Weights of a small GPT-style language model, trained from scratch on English Wikipedia: attention and MLP in parallel, a variant of Muon for these matrices.
Each number is 128 + 24 x the weight over its row's rms, rounded and kept within 0 to 255. Layers, rows and columns count from 0. Numbers have three digits each. The size before them is the row's rms in percent of the matrix's.

# layer 8 MLP up, 512x96, rms 0.377, rows 408-511, columns 0-47
084:135131132113115138130187125160126153152146116113086159165094178148120168132100128152141133122149131149147130148111180103118126115146119140105149
107:161138154151123111148157112123140131127131080114131124106145187145127149160130125134125148137090083112166125186087147055108111117150155103082124
091:177109116187140149144120123171126111095161128097139153132155115137186132100131116145104122108146115135130145138141148133148098091136129135138098
107:115135149133139153134121142091138165139122106115160083124159166143108128114135108131124097114120153090154129149106162088134111113153131131176092
099:155131138162099139156138106103103116108135141104145130122159086128146140122153195099144125111106139106106149132093127137125135154119078119083142
096:103138173137109152132155109110136138092109170091132132111162147127152106073109124144148165130111136076096113119153131144120139160158142123115134
105:155146098126089147142147075173119108149150151108148141144125177079139128115136094106148135119136108098097131120119117116121104119124118134169155
107:112126146105117172148088152103150133105163122108127135082132134124097139118150101078158164110149161114117111178088156104127130119126135098149088
115:117155145163116149081093168161136112108140137121139114162168139096130109149091111166111150103122135134123104124096092082088175138105143131145115
105:125078142158061101130131144095188133179148146135139102120132156121113197136093131129147138123109115133135145174143121089108145126101125167123115
096:133182128095119117161124146156155172111131105143124142131137158123161139146148156126118115135153157134089112130119120123126170122113141117098145
095:146114160128143185111110146127112162120081143111146109081127153141150130121104118165175129115164079113169087131144184091122128143148097159119143
114:120148130132115126154138088144132148135099088137170105110150118156122122117156191125107153122099175145071101112126136136145117151161157126164141
099:099175122157097122163131138089100136158109089137139108133096168099133124151085134133134159124131119155101159142107170131128125145141109119150142
105:094130136135161121128166102100147126154112137154092127105148146120132117138122163131157109145119099183083102124149130138102133112149144142150127
104:140115124095138119124097165134134153119117084129155128117152154135158115098141104118146121145084109102159120128101137125166154156160121180145083
093:125123141124107130151125150107134103122070122139128145150099137180133108107105140116120126146151104125092099113131153132132191129187139171086078
091:139137112178150179105124155147110106144132110106117119136114131094078147158182160138130107096114128079128133153075121149152117129144119118146137
100:112080118143104150110133106125131135116153107119145148143118121119127174148134135130174148123129119126076097104113147082177159113105149156158139
089:168154140144165103142115181156105134116121112140122112103128102103160137154134157107114130156163119152125114118143091125095148132121129082114094
102:146112119143139050147144095163132140114122135114127088146148159165124123129117107121128158147119142105119146134124110157111152142157137146135165
105:119140079099104137082165075160109146137155146115077099113099149139149166086113100120149150115164169127130165160122168125123171110129143149112115
108:121129174140146128118138142126144108158174140155112143136104126130102103115094182123140145163159129150100142101127171090112184104151123090170116
108:180144111152125102084122120127106118167175148117150140182121116152150169134087148136132133110138123108101117100096094139092112072122113112186101
093:158141153132093114156139160083146135114081146153113101106146143093128138135153109120134092083103115131081181101145127126117112101132105175148113
107:107118145070132154144106136153138136114123114114098122132154137115112111129147085128141082153160163082123159142129130096158137121150111168085120
101:094132116114104138113099151118071082131092116115117116080171142126126154156140139132157109094146137156144137150125146118137103104181139134117143
107:122169124144121096123125093119117157151131111158129152126124111169071096112094125140144129158120126143108106139153129129190111161131102158140196
111:141117120134110131127132121178091118134108119116124140175141140123188081116164144151128121139146092111118141158118111138145149154094127147149182
099:111129121131120100151145118133146194172114137131097097089102116146143132108157151156108115108149109152135123111138168120160132156093167110119114
105:132164122155136113089137069164114106141121141116088109131135119122091131114165191143127129125123145120082143144075125100148126128126174159118122
094:089159102130104127120122084165117136089109088088129150127120123146136086154120126139119091126124067145147089173122120155146157153136118164132149
104:104122131104136148112146128140124161083103135109127126112118150143114151112115077081155102130138113111133141149167119100106078140147111128104165
098:102147142144081109114088150128148114136154142149159172134132163165148111152118122105125125132132144153118097149114154125144149105167160106118106
092:140154136118128131107165092112134136131141155089067128104160173154143131083124115128144112136140157110150132120139175093163144187101091145144168
098:163109102167138128180131173132140123073120157126110133153100150155096138123133140141117180104111104084097155170160140086094116144097131155121139
094:115162099146156122137124175085110139100092091137107134132105121124138080119123128163133141132101159109090137154116152135116117096153148126125097
102:148097095134097080126097140123073128147104137071105131140135151165126121125143148131148101164083124102141158132104171138121180122136105097144141
113:128173137157077150136151094097154121129146114145128156138122106112090094105119181138132105059151146142115119196120138150153150142126144082173133
095:163118176183147161118156142137099127145130094130134165112101116130143082126074126126117113162157143128095109126123135087095151149144157107189124
088:118129130138122094154103181109117097149168119095146141167134148126142101154145137132114134119143102148130125071163126101156082131141113149129125
092:140160109139154113141159142083165140152132122158152123115158150100154156121095155100123119113146062096136117117140118153084132100146154152119099
091:143206134148138173140125112082153164125140100145108126142104113153139085147128115165108108131162117135150083146135098102127158080107133106162153
091:104131115123157111128149155118167168093117156158153154122169139163147118125181174133140139100129114099104118127114159106085122104176089133170137
106:096093127137131115119120122133133115134119156123101165135136128146138152109109134094153112142097113182102143122133137118169151093091138150089130
102:156126136131146103146110153125114080127092131075133140127147122115166130091124141121158145149138089100136114133120156120138095130099100109141130
100:143147116143110124078154150124117098124122090092135149107112078124103119123120145126129100129168095122150129130079134111164151113132104173145096
102:122119116119084111158116082128088149148123121136105129113106123128157148118119174112137095115159104111137149085116172187148124082129152149120150
102:105159113124121135126188128120151129121105194123103129156125109133117102139145113113122086175165144102085112109129144170147140106090118093091120
084:166131160135184124135116079133110125134124072087113151098106094087157116128128130104076145119123125118133136145137160103084165114119088114118124
096:149124103132122146140096113140102127127127116176127132146134150112104150149131136138076133102139104107127097146165146119119126072136094171190129
092:122170119155092149153177128118123120104107118099161140134181125125186114129126140123116116167153121097142126133113127166137115122138096137127077
099:138156130145112147118131064113084179144105126154136124116140119128124166130086127135156151095112116104156129141093110137176103153123118143145149
088:112145152113087132143096146172106126163181140145107166097137132178119110161137103110135133126084125135124144124125153114099118150069139148158064
115:106149127155095147106119159145132135146134128141125171161111120167138146116130139132089137129139098108138172154143097107158090100106140161145124
092:145163175121128156135144102085136152139138143130148146141146117122111118139075150094156119105122172141106083140094080148118120150130085128134161
096:113123110079137167096095155077108117134110161136106178103171108187114104159137146120129129099130145153138086115115111109102119136154103089148093
102:148108133148141143110102142167094158133145104125145143155136120114137093112128157146101145121114119129103120142153177156144176135086173153153156
101:160153139165116152163201117103105151105167100120141113145167157125108114119123139141152172095112132078120126126109082128071136134114122155122111
111:110131128131105119099186114095181126104131093141062138106118102146126146166128178136128148110118111136154112164116116098106141119101140151146129
104:134135170099096169144117127140135154105099115138124107177114142168094106110111150137112117165124123140139167100135146132050147116127128135181119
093:122173130102110187147151144105144119131182152168141102114118144123095114120120140117155152103130106123151122151122160091101161090115134121128120
085:120143099148089126111106184127129125156121156205120128170096127142103181108132127164109111131099154130128124156114102087141111121152124125167119
096:160169117115152105114098123103122130097134123111147175115121110119131130127142134114141100155132133124142120147130150100149070117149123084139105
113:130188154144131133143145092124150130113124093160057154117138110106116093121128146148138138152173129158115113110109137107145146138125094126100139
098:127097130156076158132077103090158134137182137141169113166133097148154116154103115110144135080098108097138139115123131145094114121148147111112178
094:133155119158144149128140142140092103130096161118093134112176131100092150136176091151183102112135150085109145108140112090119113140152122119130124
107:140151155102095107101116124172131118183139100133145098120160210163125165144123163138126133134122131155103155145136125076097160103129122154140143
095:141122135137102108122146122137108141124135136129166127101131106161133092102128127096157164085132147161127103135136156105113082105146129107135107
098:134135183110150108135138141098159102134155130113099128122101091107121135116119130109107120139126115114174105194145117135117157136144096097091188
097:143153089125128101125173155173109123136106142112118100151107113117141144089133088106141107073138176131121131168117136107116133099103162134120143
089:137115128132107144135142135123131164119161134145130148124137057107168062154094101127137136106103124150164127114093140147097124127126121170132127
110:138172144144149140127136106106139135138142086125109110109106123070123101090130166082118121115168149093130159106152127089091159098152142142134133
095:090106123119086163125131164094095122107144144116120123156104125093153157117114142111171106125118123140110097139134109137101157145166069163143187
103:141151121124122169140148101122149134073122145121181082083184149089157105126112123108139142136099139096164098131127153146134119122147128090121155
096:159098202133111151114102103110144119144156106103123133139148080136140129071166171161155129113132117140116099112138156130127140135151110090129129
107:126163161140114174116169118142117124105145120127065142131148132157090114121151100128152147162127099126132102132115166117139122149107167100107097
108:166173110130150092148117117127073155119142132109153113095113132102116171094130079135141142125089132124131161141106162113147095175133131131095114
102:166149093133107144141116120065133148113099191115131135129131121142129131130138172121118116199126102111107136113091145113149141141147106173155105
088:107125095146117097137132104117127142118120150150133128118128145122086117148141138082168118173127143129089088150125087129112176147126101142184137
109:192179124146127108156159126147106099152087101112132112142115098115154094168107149129065145124119132118122158146120126150159071123152141141112091
091:146128119112089115115124120171113120099117105150176145160110127152155129133128147140133110079115108105110121183143143120181118138131147101103137
105:158154146135134149130108165120124101140092130067145121136149094131081140104141118178186094095103125143118108173117165133134102180118118121140158
112:107161117143114101110161092176124172110086125109101143097132114180119102110137159125153155154099172143132156150070105132156111131145128134090103
100:120140153118123130138128123083128133109100126139122105136161169163169113103165185091127171111106112151123096087137159128115123121137144079108147
091:117132099153106120106120180119141116137121131150163130076154130098172069114116117108081144166137124111113098121138143159159111158120112154141120
103:133161137106105142167089098087087137179145127122132126138126141108103150083150102123152146126106131125114122162117119109116171079150129138100088
099:162127157090165143120125123134123150115123139139088127164137099113148149107145135117116156094149110093160143084137096100111168146101109142082123
099:075140098124177164124095138126142198096059135169097112103127118129128111103109111129114098176163153132130122141130132144124142124141120126089138
095:160149136094110110146131130145118155116100126103139158131148175084133141091129135121105159115155119174135093116101125093105128154137144143065132
107:147137110184140142122136107157115140159084129097135146138090147176144124144154147117137126129147094118137140116103139126139170120129142119101148
100:095084120154107146108124120143080124170108152087126098082135134126126131090125152103101163133164127119132103173139144111141132132134153127138094
093:079146144149120103100119097142112133142130134118123106124120142097092076098143114164138151104141154123113107096158141075120180164068096138135130
112:091126107124122098106118066118094163140134161131113095132171118128155163136125139149120113125148146101147190124153133136138154102105146130073128
095:176145114140109141179085134129157125129105139118066132133119118098165133109147132160080163147124127139118123125104138122152171136130120162151134
104:121142158134106097109130108100135156107156129097114080099167090098139136129137143119114136113117161133090158085151126142184139160098135129105124
096:142113148144172116112124150118121111128114175139111133141117165151182156144065146133073137164178109148094122090139100109118165117124130132122138
113:160124094139092143156119116120156108127119137127091158151178119133159088148116164147115078057140139134129182097149106086133131179157134120129113
099:142108126101110128117139124097111183136123142119101159090139121159121153152104111151142130139105167106118144107124092152125134141091091159107131
087:156092129170135141127111123174133129129123122112116152133152130096154149152126109062114146137174115156100146103115115091121166116100099129141144
096:115119086129136132171110122171092135142116129104079153069119137156133161178133101113148151138147110136144143120163121113159087128122119123084127
097:144123105129137124109125103138065144197168141145144136156146196120148129089126084146119120137149119126120135161123160137119128091135093132108155
102:172158150172156160139135117144106101168134165116099110126137110131155155130145113137123169107099093105141149118155129132132105121113074070115112
089:175128119127124135123157122147147109118110151153165080138143101128137107162132136092128118144130122103086140143095081124130169103149090110129128
# layer 8 MLP down (transposed), 512x96, rms 0.362, rows 408-511, columns 0-47
088:119109101077149146091138142118154108106148115088142118064125132128133158124137125149119133135130108122127111095128099110103119132109172121083162
101:115107120145096136109126121089149080118161108124113139171152114128084136153130170144130090124170100133111154152112139143143102120143117155155173
099:109149106103116142150172129190101111112093131160121138142097111109133109128121095126106119150111123166154078124132149138123122150108176142141148
101:097102110148128159160137140115114125176161144131138149151119107091126092105176121184121123129156177129124140093145110132183119091143106116120150
098:137132141078119115163124117153141099112180139135132127096181158104113082103126125140107129139162153114129121132112131158088107164110130119127078
113:146104135111113137103140125087107119140119077124141139121104108133150131142160174090156157138126137145148130142177135089146067113172099136104127
100:108156132141112133135112092151130112105151114155137182110125128125084084138108152137113168136134141134148142116185103122171134121104154138137142
104:098125124149109132106119137166152122171143126153101134140128111079114172113133125152111130114125135064124181107165122119152136123118084097103097
112:163103105080143135109111116148121122119177185104179153120128137123143126138147063156117116146110115109123178136130111143080147169127104134105118
103:148119141097131136106091093111116159114131122100164110105108125153123073151077127164107170156105138116167132168094145156131171111134093118117118
097:123117144120086148092130134143123115118131082134143133121102104148146136132117087154140088147150139125143142126167094096079115111135125120092133
091:140102108110136150124146125120126119118141104137171087141120132147117135089101143100127214145119140098123134081148130166137092125148178171141129
109:138102170096114119123103096100136134161103137142153152087111123104136100113159111108116147122141155164091131147114158092159124124138129155167075
094:148142145126134131126111125142135098120131152113129142129170103069132137195105116098145125195118086127152112085118091128112145103143161118107124
113:141128115141107090135145125117094136100094128109114133088125143161112067122131153080121147101127107155139120151135102148105135087115187109142175
107:077112118152099113166121138110113102123169143130103140123122109112154133111108133161135130137095088130170147129103148094130148154185113124118127
098:149121101114111144131121132152113085132138132175146125110081138151139118133129107139090128171130098126159123079165162157128120146126144092139130
094:159107196134073146099158146137155123117102122132133105096111138107113105134146155149094102127113126128109123126150124147087165159160183140150138
100:125130111136129131101134119145135083117159117113110113174134124165128121156102107148116121159119093132103154158114093113078119123184149131150156
087:107090143116094093118108126074148105155148142071115144103151132065115161182135118113138108180138139143126106158162127138089120121102093125155130
103:163130147139114130141133102066136084114121117124131127137094084072123112179159142174141124138164138132124133099133159126122109122146092120117132
111:121107110095143114087123114131139092140134133168092110100151124131113101127106150123146129172137114106145158158159121151163150106155125115137133
104:152088146176145110119154148133147128156125132093147098114107166114120167152158157147136166101102090166168134106105106123118126171157115097141132
123:121136164117060087139136144109134155141078130088149146152128106129144129134101110151140125156094128127142113084099121107102108134145129120109160
094:155137091127126120126074134125143141148112155166137126128129156137110136115139139158145085138127102124147126146102145142048130150143108126133093
111:105106109125122116126175137154137145167120132132135107130169088137141110118132156154127094142161146081147108153147126069158105147176101077139080
098:137135113089144163093149140099142131112110174149100091128087097150171147152142128110143118096124144119131139127126144147150177120124099116125143
103:132129112160117113145070119150139143146152110150138131082190103123112089121146129114153132149145125162132098125149107103153123124163077134123155
113:098123134155134132156156137157108153136110116114101126125151121138165154108111055160123111106145120130130101129110125103089162169118127125109147
095:089093115055143141117169121145091130138104131114095102152143128178102138141137117147134141150132108126126126162102108153078129144167110124126123
101:153116161141149138130110129167149143130144133096101162115136139105132148086086125122119095130088142160077144110110110138160122164154161141133136
103:093110090153148090129127118155099125164126118137138115104103142159142130124158094159119143127151147136133104119137134125098130153112097051145117
097:121162139110137126115122122107157103113126116177108175140143108139144143080083147119127164115142120146170152120152098114095104110145121117104145
101:116109178114155135133122140126117091128097152141103158154150163084117155151145135055107121111110098136104093135128147117089113137171140112132144
096:143107127109126134097117130177130099127193110172117123163131160086139135134165136136105117089085105091106106146142152128060110129163115105136156
093:124124107112141139140147096153141129133117131160131154144163146114086127128162167108122118111151116107088111093098143101037116142143109161133138
104:121120106105153168163120085177160091126143139122083098125169135132151118122127182151127127125137097159154109141100134130048124120102139112165157
099:157115161086134139142114123085138105159138110075104122145123141148157154099163121176112142108101135097133137169120129128084152129111106085150101
120:169157151066143142128151118123140115137114080142139142148090141147100078159104173145151143087117136125104119137158132150057145172136141109169139
090:141115144137137196144122110148125119125100164151173097122104160118090164136148094136134157125090160146145160143170138133063122112157098140126101
089:151151174078141149115103110120124115105144110110154154120145120136164136147146135186145138127114148090106136164145140127088137115132122179115148
099:084102154124128063131149153143152126166140118135166120147103120121137187158134108124150124149110103114129157146097150155121128150094090140153136
094:128083104111150123150148115124138151097120083130092113126108133140100124119124146150127166118150133131159137140145121147165131169118150128123108
082:156134122122093133155144127115121132120110150171134155130165168135121195091125111170108146113145102150120140166141099121031144122131123135098119
111:105082170135110096146109101092107146174117137098119166105117147127152161144048133150159162118118125144136123110138121096108115135154098125131157
103:121152123095096111136134122150153163126118098139111074123151136101138096135132167113104077110146139130147164094099124095170112135159125103159126
100:108121112125131140103155110148135114137170126126114128156117117118147133137082151136105086164129119120115093157117095097150076120146079131153127
115:114137093122140049145117096099114139148123119105115118121072154126131096146127142135133117136098104113134145102137157173137131107137104135132140
106:155135114108112133130167140166123108161107128121073163171120132144109138088135133141118139194147104135131092131070096120148121141128119066111106
083:076102146130127113119143133072131128162134118126143135091164139132100113155092149116164117164128085150102102088140124142100118123121136107155160
090:118162137115158114119140121155106095156112127109129115135136144108119142160116104134156159070113115133116130154103150122178087131119119144127150
100:105133169095127126121141129119124149058138112146109100120122112141108153142109155156119118136127102097177131120098160119121116155162108155162105
103:099099120128139152136118103132140136138103134096130143102177083138086173151147105125148113156142134107116146172130106142095094161171107100138140
090:103184143142147149129100113101146123088108137106160092128089132121161151102155170138120125140129154099113100082156139128146102078133068148131186
125:140123129109121114130080128129130133140086141094124116122102073134122155130103163105107146151149115110156160156141155081096183143091159141153118
085:083158132127109139134129135110127120115121114127116174104091111151115134143161124186148116160159138107136160116120100102073118147113080139101152
094:141119079095183171101144106131116169075111130110119098167102100109120129129097093142152125144151140159149108145126149126147127113107140160160170
112:163113127103087133125161138130131121106173122179134121089144130140118139131118099143135128130093166100151110150109121144087130142127090122138087
103:111082136140107131086133152128164105128141149105155120157138119106137163148141153152152117084153129103115165100130104132124128133073127147102141
105:127184126103171146159166141094108145119133108124117131102078086107127141147126123181123117071201145158148100107121111099131110150131123153158149
117:137110114117093098156138057143120123121081138131121107095108176136146123094145147156141126135106136157118073137133098092117144162162150143137125
086:124122093074138154157146123147125102139121089165153105088158128153175157118095113166120119141105130132119138120096131136133094138156121092112191
072:126096120122157173114127126127098120099126114247117125134122123155100136155128185135144146149145152134100120135126119139135125138133125124112146
090:097132163126099139150100131173122106091131115172132093148108137161111097141166109158121157152159137161114152131107103108100150085133130123130119
115:128124123109130107143160104122125134155126153128129147097113144150094097131119112116153099108129129158098123163103121113162098135108083113173105
099:143149081093112099127145148142119157154111115150119081107129143146141118167107108123126102149129169166115136124176150118166147119123121109137109
094:104116099090113058132099131128137095144111127127148147129097100126140161083135125161150134139115120179167121091111107112108130146134157111163144
105:150135159081134171163117123111128127118117122128150098131155127149116137104137138127136130149094110137098144140133103146033110136158141147125115
097:116133160072145136129165104091108103128087126141129112172104136141141085128150095165146124161129106087114155116151119110093137144123105143110122
090:101093101149153137111153148124143151138118159085109132146128138107123152125128175117108156139149063124138103113107072126139172122179132131092103
094:141142071133106119135142112137134122131127163137128134143107107127127091074137110117104094143156083145118127114130133112176118094120125099144141
087:104162165175123139104145128159144132102134107099137113116147150133119166100148139177138112132129109078139169130151137100142121117135109114146126
109:135090118156122107162133093142152124119127133096128109128126130138133141128118109106166150137098103174137134080147125139138141122126132105090132
088:118111116136158136108120151108078124068149129109116148122130144128135177105081120134132145068125138109120121108172138166146151176141143119120157
100:155098152115150079102112160128144098172119136157132119092123121117120117129142152153152155126169105141142103151107140126142090119157129062142121
092:153130142127116163103097137099178136146125132140112113110107121132136158119169127152117088082136154180095111089119103139153154131178140115124119
115:119110084126107140133150161152139122112124163146177140166124127176115125090114116119119140146131092113125095130125096137127090136138137142142095
105:157105147152149117116091090172123147128177110108140124070115101123128174142128132153131133146109105147108112109099170137169115140155114162103146
094:170123134077101144119109116125138091134109091128120141119128107107140114127109127141086089164142165114088147146105142132089153133110144111135146
094:154128130099165127104109172117115098106104112136120166113062122116146118124114138160112111145120145130160115153138089143111127135104129092123136
102:084094096078125117106127149123122131148162137146144115110093158142140141105094137125145143118146095156123078140090154125058109164124125140158123
083:103114114138139108140139083174166115128148124151107139126133130082150146060120163142121159142129143091073175172174142128083153128079100150163124
097:143115112112116156118136157088128132160125171116086070135176098113135129120146167114117118085126127113116116077147154109162132194113141109109078
103:091083155120141131115093137165141202115124128126108131090135127128128124102120122133128141149113153162125153153087128133180144104112118112106115
096:147160129096155107112116111137114145169137109169137153133138175151138142107093135131128101127168132111123113140145131116118101113164101161180099
093:138120074146149130123114129107137103132116130174145136112124163133126154140107149116112123129116106164154144099128088088142133126132122098155147
098:143140115103164128138122155133095095146142131118119145136122125159160095130099148151155152146146120152142102075164129127168070089155148106123097
094:111173187094112139114125151108086116124102153143149113134145109119175091128175117117142115137150130152148111089139137120079140147090146116111153
105:129112097095124126140118113138133119118119101152121110133118100154097137149123137152088177141111143126152118111115108157106132139091112149117137
097:151117143124181137075179187081103142126112163127139142103131112097119149149133132098109115144143095116108130084115122123116119133105107149128106
093:120081139173093158119161149134139097135119126112130118116092153125124126107105111110108123137188127132094082136128153136158122112128155170127152
116:096108133129139107145110109132170133124162113134117116099093141121134137128121149103143129096158159144151125158166172119147087139112114154093080
091:133111139105155151134115115154124109096145108191123152133128148115135110145135122108144120140128094070160110090142104133072101158122145146136157
109:093120113119095057139107144124128135126084152133126106130097168108137104134129137158117102127121129096147142138119170168139107116140097130133142
089:159133146137096141134114158113149115068111136177126119177105134181125129103110120139141144124113122140103169132122164146045108115118086131161123
106:088136127136137093125098077163153092115144121072095117128111134126166163125180148088113147087114147136140140144134121124138135130139113103090126
092:121132153117126116115149150146085081160151104091131113111072122127125129157117111157109120079156149131169103137102159151134106148158088091139107
105:143152090121137121094113146128124142163134158171111104124152125119121124149106097082104106095137126113165172134177144108174139168117099119120167
099:129109149088111041147116075127145146142092105121136143131133147114160131141152127133150153139150147165119145111087138168115140080108106078154123
087:170121129134144113092098118151152120165122128132146110111143154125099117156125123131123178122102108156158154101157141145101147144142167191127098
090:118158180064138143115114107079132148137108131138176145155140111151124129103097153126108141088148141122130152136142096097116172087116099136148159
098:137138178148117049116139114113134160131169097132159153102136099143137089145105114121139079162114149154099140126135128116112129112148113116098095
107:135131106116131117123169152075137130145174136119120153089094167153094122129137137150131149136104109154089134129075091131133145129113128154130128
093:140145158109173123098116165147120130104133096126123133136154135109132141123098162116140123104161143114136124077160110129086105147104147119132110